Each number is 500 + 40 x the weight over the matrix's rms, rounded and kept within 0 to 999. Layers, rows and columns count from 0. Numbers have three digits each.

# layer 2 MLP down (transposed), 768x192, rms 0.246, rows 335-384, columns 128-191
567532552505547470425533543512432492474467510528478480517449612474510522503456529418437460547508523451515506462439565478449486453487548520388425469497465511538435527498492526465520524589467569
485417501488466587515520490518594524513450446495507494505478466507461462488462466504467437519464553487471547453464496552574523434509535476525510485479452512483493458548526505483504528507458504
414623475507521489537512506550514533437473463548617511467525485509572587480509520469595496518526472580530583452428563493506467529586542540506471525498479506567482529469455473507546579465496570
541466463488571575546496482464480506565532466484484485507516495491549501541496465472483479522416464490503542567462467467533496484474510478474475506530476500520506508518463558510472476480479544
504448518524542479544537529487459557490434479506528473501507456504483491505521457479563489399498482473466596533473438486465481480483564577549551476661494470527493441516477500576465481516458571
489462451459517563509525469535565450488444520596489478451539465485556434471451560575533558559501462448498442556463474537453521483476513528495516504561479492511537494516501454510520564494576463
570514502485503492467452501495463467551567508438538554465418455469435510517421452506467436438472517544492443543462520561514475505569567479483417503482492565537515508535487564459443495463461545
549477445435545421543501480442452469514491512505481557479581480485564536570506551510611542474536496439479473552540433489524437475496492520494462481503530437408639495572409525545534482546474489
534613463498514577508442392611491504467511548517552513483538547487499501490480565528537541492506497401550426519516465453469430533507500511550550485565451548461565542430451411522446428494561535
452560520494527437569529464464450484451495592525481447554596542480523479525486519452455533468471458421535535411482502464503434559461518492515421515576511398463577527465561499474509508481493475
511509502508431507550385538460451536445497562517530419504576488546479469554455440539513419488502492438472492482485472544474499468500478580544523456510482444503458533483484466514508504462401502
455532497506539503548482490478462522481495520557488474529545498476488497469492508524550569589506461485472495536509544436453499466515526451544496481503437484542484512465506509485517481451450507
522468483551495387497509559504412462509489490526478466493479520421574501412483500465540497497561527444498512477438499505404467487512545549450433547508517502552450553548539533440533510574474518
401476504462456564475469501504499569424521487500471531509542451498472507481477495477521531507498545475477475463513580493495495559532576460508502540528459475437503451499470511531558560516538557
479488489532422531460580510490521507452426482482441513450472499437544460565502539478512502493446514515479538499504443555453552484517499506552554456515478451463494468419455599500446469440596463
492523465531423506480408512444486500485531521525499426429593552475635501550547451504515445467509527520453505486516504505481463434483405590547436542486426448484574471394497455512460474496528474
483432467535501494514450475521459524444489524506498544498502494515548438494473520493534464499495551431487521470505448505543497487507514532497440530474492481526519516538480516552501422518441444
530504494463517532455500512519555453481527482558532504436511531546450503489528507485493549488487532470535520575530468469524502523515475520492455443447509501482545502538458496432589507517474446
563500486438483501428487488492504500431512469516505510567504566498503439580490450523549521440451449491480456564553481470499471483457545523443501519445459513482441490486514450489507494519535534
555522495500488568485451503491578551560502445495466538503464499532520536488500482531508525482480612594563479507470473509512526452507470479562490521507483479524474534451488461526476476481539473
508461485523495529496563508469492464498544587489537504502526423585574549464537561520506504479518511486505568500492449497495477467428517510452509479521466531497539461495456492463524534545498537
483578542517511547533500510535506454468523423502515514519469576508473435512500634530526508530579488502489444486496501485469472536569518471484556529469485391434506535510444478479510569502537516
508489477468474487508509548521560492506498493547530445498494485440555473540463505505506513556533545529421439513507462502555437504526476411538573447530501558479473540512487514458451470470508447
487502474480489493525522425532521567548501532491530479518467445519494506477494434519597391517525488535520477499520378571520541535413483520516527584494451516558585563478530503488460450502487532
505512508490573390477530411546531512574538480509526496495538528474515489537483550418546453460509472508477557401535494515470531446452551563491468499479567466533471547508531484490467473547485496
471479493531522495530495461524496513499497507529534498507508501524462469466512511496482474518465431556538471547512497495494565517569516532532516496520448460506547522540523505508586503482497456
531477525477478474521384497495454523542485465487530468528429540526498514513540610360452528515505511507502551487492480404496451569411447456455532499505544527531519520526580517520511432486480555
493462487543554490548479431520521471477433570495461473464570501440457446474525466492545444442513522437519539532542507518545481469482456519552553506566515562515496479534464593527493502491407511
482543509487467464508512522547481564432558444587495538513507430602510453448520478521549544539417577563453502468443479524577447504513514500561608524545461579522491541470463517464543512565492470
510508486524514481501526507513523468505498526511449481482478580518571480541466484523500496444511593487489538487519485463555529504461513439476519508496524493466487448516475451534542432535437462
509475439472503484458533586491470522541500487535478495506507508495461451499546444437583474485473504503486474523525556468394473589534483485500552508528493460485455440578453459489456521475471511
529549464411445519474528507566457497511542531503448515485461498481479546487524476455471398464503445491499497492495494503565539505470521496455522468500552515432527595492443432487567512509510554
490464498548497558476559513525484481567438514472491558485599528509470561475413523483518468481554448440445505524490533494515515587546441485518546558530480477466434525513530494477502613500473472
533528496464482484458445478555554458577495494483509496558552566476524536511439531596495605488548518651505415488429475477490446495467474466439432550508367514441511558558519406496492454484513511
501613425456575534491510515453535471494538524473520476499513535557481464513474499544515530502543482520503449522419423510464554486509547478512507519546430525509501535511489429561492559497545529
480468582470517512510492496460461422432548511503469443441564492515527508455541482523491467517558524460525546567501452532459547472436470474426476509455512454562502545516455520537498454431527513
502489536468516528536521471500524531503508539508529442516471495477514497510439500538528530529494480508464352559495557487533530502513412439438568568453538463511438486480508535473496475440506478
542503555462473494480474528510540479428542473469474498470474562485569504504533479517532504469543548621581462498475532443482543546501478522467530499530532506496464514513519539488488502500517562
442530488525524459562504553423564509560485499485480516575589513585422510411526504498482500497434480467539542475533494489529499493567545539503511524512471489425494434486481542493533516456529471
461533476462493519480514476506451477487549470451493523490604536504489491488444545422555512592566474512544563489564499545525559450435473530505523483439570487484488499536500520502519491490464471
508438446495508521482532470483561561576607455483483510491521480520424530530419497483535555540472517492516413467491509477538517486534565519504443484513449458533472521501501554485455498434463506
517504520515416550479485417487468453537525479530464557504502505525553486513482483589488487530508514465401508463516497453490539515472557495522484521477475465473593498539521587509461442535489547
494437531581507430560438561559431490482494516465505515501507557497610459476496567480565477522410447484477564486517455511457468502492443494489576521520519518379439414584398463498530457521493540
429520533551421506455541464501501500528494516488492561515485464545507453463491554447478554427499486463536410473462496581523493456494551545532545537524452508596454480473488480467430483468513482
561564504487477498480489494522472478469509457541443463403500572526502508473564472532472456458508460516485455450558464528534544480476505473539401457482471478497432526449512547509495474488605520
580533546568517527545560495460561567494440555438443462470485585466459511486481563497522478451552492465536490521582452476523476524430457476610562474574570485561510484472450446491568471469484550
497498466467441586494539517512593477509531475491577540560456416502531578532480463517523582581527513482534426406553515508488565495525528525580512561500577550524466548493475530503569489486538461
504468484488467523488476549510554526486536519442579487557499476489541529504484520562445532466543544552434478524448503483568567490491471395522563523542400499528544486455466558513467434481456504
520528461504535535489483509552515493391439584457544430509502475507531460523495527442577501509498437529519482497511485480507537445530452430526524527469555522487500442530490450559518403439541547
519485561481483542541427495487543509542512439539500571532511470528470577571489471477540531557492498575488397472520543439495523569442555491568519528547463391526525528496533485525519510484436564
# layer 2 MLP up, 768x192, rms 0.206, rows 336-385, columns 128-191
484468513495570438524482491463522547506490504511545563602531523532498590542385478408419558521434543562491475495523553537531462456459523526617430440535455577587524591425513519494536494553476497
402467428456500522490517481505534461459517389428450551474426504430500437537548457490474568541503535471530446552502478536489501535551521484555416518451458523510518393503513490499562591471517509
519506482466524482483524479450497516471516487442548459542489544508442563432529536525509518519449495510499506483435509525515536515519550514468472487507544561524485464546511440448468473474527536
528585501550481461519564525579438553393510550487532505488560498522437493526501541485527565531489518505567443460500506610541522510565450469429460464464472501501488437545542510439443611461503561
554545474443477455534517461445492482550599513532520541504426414497500420495531527546494422460472471484441584507510515508507521465507558498513498489517461540483559525497457426512512548453537489
486404457506511471480534522516467497510493546500604442547539423452454596512488518563492498488461466582548500529513457594504490482491523536522431475487535500531506463540551493486457481482504566
492481465542454507457517505462492504464450489477485514539511470566475529443561539536473543527534518552450477481406438550473453543600524451494510451497550534432444486484508378450432475496500463
621478408497492504507463472540503436426463458525536540508491545491488565601480470457492456528527504568491534505486504531449458544563523539632557435539548465483474530481544479497471470430523486
514528434466480445538488453502575596504500500529496437503595465459525539440570568483567448539480427523465509440465470509410511536525582506432451484568563457490533501482414469458529442513534583
512504502497470430510412452475599514464562535543489467500555534497481467552472431546428550391560460516486428441422487536526513511451539499567501451449502426442432497518496468510519479498448463
511506532444420536431522511497459568531528499505466572569488506491499463521471460528474429528427496469451503511489533548471456486504485496486487527486579440479489517502542570516507518500540535
467521504456416564514445430513566512518514506519522488463527483513485532546493459505456481487461556534507468532542458509514524511466405471520497483525547487485513414463520490450502486487532509
514531477504485494502518488550532437494547521487510525480501532421467527505498587490427485554433552536589490513570497527471476551521492497479442514482512513529510470511465496463502573449450503
488465459534472515509545470472455492553581481555546537494546487527470530474446419516483504523460533537518489492511537521462409539461520553490543544502530543499534468530446485479468482398493530
490487444515506538461460489479505582507467484453544536487448442491517523458503468442586466603513510582512506556459481462493518484514490511548479536492458528488551528467542538469487458482540518
511468464480448509519529502464515499482482475478482451513567449504490543465519515531505456485441519458563456465485549497523508483570524488480486424496523493566495456489537524524513470488548480
559520476417502496524461514462535429544496470468521501475537476485534511555530487501475495440532544486462473521476480522518470501604478499505454488476495456508477526480490543484462533450566467
478500519525454430500614431447503538468550502468510511556477514479462482544482492492530499416498449460498496519513489483480562570468536461530564533520522471499432506503480479481512508537492485
502463474514423467498467477583461493480573471426503523495550484501487538498485490533522506476476550496528493553540552509475531535472483498435456478542511478517535514540453504488578539514433510
502440500446498488504535498510412461489531507508509493516533469517480513546566468532442488495452492537501488500550496479504583450523496548518574514433422467526522450482540471562453516482478570
510492465490508505504520462494475557492531496510514462498527483451437527535487474512550487452473490506490497542519489515589496448476459478502485465577513513541493445458529521464509478466506494
494497398510536467542495534448502519508513474476535472445579446531478469490479510444465506477449485526551496456508539552418491404477514471455496468427530490508429495556465568522468501499551473
476499497498465574529458501514466465493534509469574509507480475532504561457535553582503478426502409497496515507521505501483491472453492459472532493438474420527568437523540448497523468566550527
481519490464485473543520416479452489492519509507531478514561457574459492497474547547496474434493462460497546564543438531468517452566513521464576508532402481494523517448507455537551576500478524
535501482467473464506490501500460494464498490536477526552545494537469520494470491515508511462540536508509554533520523513542527471454485517512468497510483523472528525503457465525490509524549541
514429479507487435490485515511496552491531548459464484560487437478542530531519499499461443457478477551534593519508516579481503534452512528448423419483517521538512465491500523516542438436555495
538446488519483504518456498503497551546631522567480545439529511493481466517505499504518535455579421462519538538490547552502477497522388513453487483489486498558531465477550484473490584546484584
462490377393530508479479482505505553532478482449468531443509506453380514536626443615493514450518598535452495490513489519530548550522548520454532500518502536472498484510527564450462514566513457
483534559487508489464459502513477469487551478497561478521544470491542554449499491469482499515505474489514534526531483551504541523486556599519467562467516534551576534497500441487527437501505521
540489528483506500551463472455531471474422466512519441420486502503517538526552545535517473552515479523510484488495499463535391550537368602468517511457497494525455533537450479509454518495529519
458490491506474499525516480524543502580436470507491481474538543511439550492558556524524486498486501572523465470513583516533479541453513557494511423500486521542434515423452528501515516479546521
527533422513548463436559541497515521477490411488518512490428549466517461488482469518545551581575532516509574516532450402519485478490547546526473555475483425518471502481535499456509485467507515
507452521523530571533528510443508552461450477510507560581528458435471476551521475417504495449579512520513483497498503517552506563485427437450467490512548591427572540434426522444474558475508509
470506448474576455527489469524542492464486543552502533463470540517452450522468482473509469507491534493530521495430472450486434470493556466528549546535581399467468571520593565523517521487502481
558518509477510442422471504491514534510509534465575542490428534553501544560567534479427430519470542568510444490503482472505426498616477551490540553429483459571482441534447474477508524551420482
429504524443412491513497467531504505526478563494539518462475472483455499498618518552528499549498561499423530521493483472529406460515442530460527525417509503408486469444494485454473461522518496
510468538506462500541530458473515508529471482469438514556531506494494504478503447501477495422417520508535467463497450587525481515518414459468502524477425564414527456499511509539555537493529462
575538529533525528482488526431529505489379471455453549396464523501542526481480530457480463477477488523562479472500489511644504490476518563503546517519489451499502480536497500442494440500476460
447480492520496483505468437483483508544521475534461440480501554488505528455544479560474458536485497555445467527492502509531510584427465547448502535502424657487487557471486502514530459506544557
464576529571535514528497485454517520514456425465545542467471500545470503518493514548593520436494519517489488505486511504542533532556493466467464543469456517503523469489497515434497447508480457
474502465527469481550495563554545530492504601414516489496458500548537547473487473456525492525529481564464559465455424463459534465462417460432535446510480453464504530534513517490471460490484497
554487443526481463520533485500525506509489533553511485509570529482442587530539561489470582431539450520588557586548403489566476519471451535553473497517469468507508502513466471489494528475564434
540525592519523530584475531504597555477545506453499526498463501455502515504522500515436457464488500524480546525472487578490492452540484498551508475458562509468495498501515475491480512452506522
561542491485536473481501532483503451557464458448471525497482529574491460527530532516489535505496420523444536482558399573571448523521506440481470476462463487528464475471505531527458425525503589
444496482498497550466521508514559598473467546484560499422510424477548463475452496489462394489511474509518546420483468550474498457557464518507486504534476442527529531551460511449551556382463491
484541535441520532527389514519494456439569562588421531555488459482471476553460466500513549507505443527525485465484570458464488529533441549546455501488557463456599466550494522505415539517513472
350482575474518495487556563479453629426551574430625546510546418469555525501473418475546489501478450452444647473442479514446515477510480537508527496506534525394551558546531500528480493382552435
501424479469478452524527519516562464463511510481470557497551501494516481592489478499443493541501477533482505517499616455435480547486556462604537486556528485518508489511509501474488524435526408
507466529462477545491538553496502480451528454456477540505509561455551537415529542466480464411432507431491525557549573508459491487560564546510489486449507503584518505543508548472602461482470519
475533484535536502450565503480495489605539508492572461459562501553484545514481469486506492537463517543463516557513503572568477487457537504454471515507445525435538475430490478583567541496510491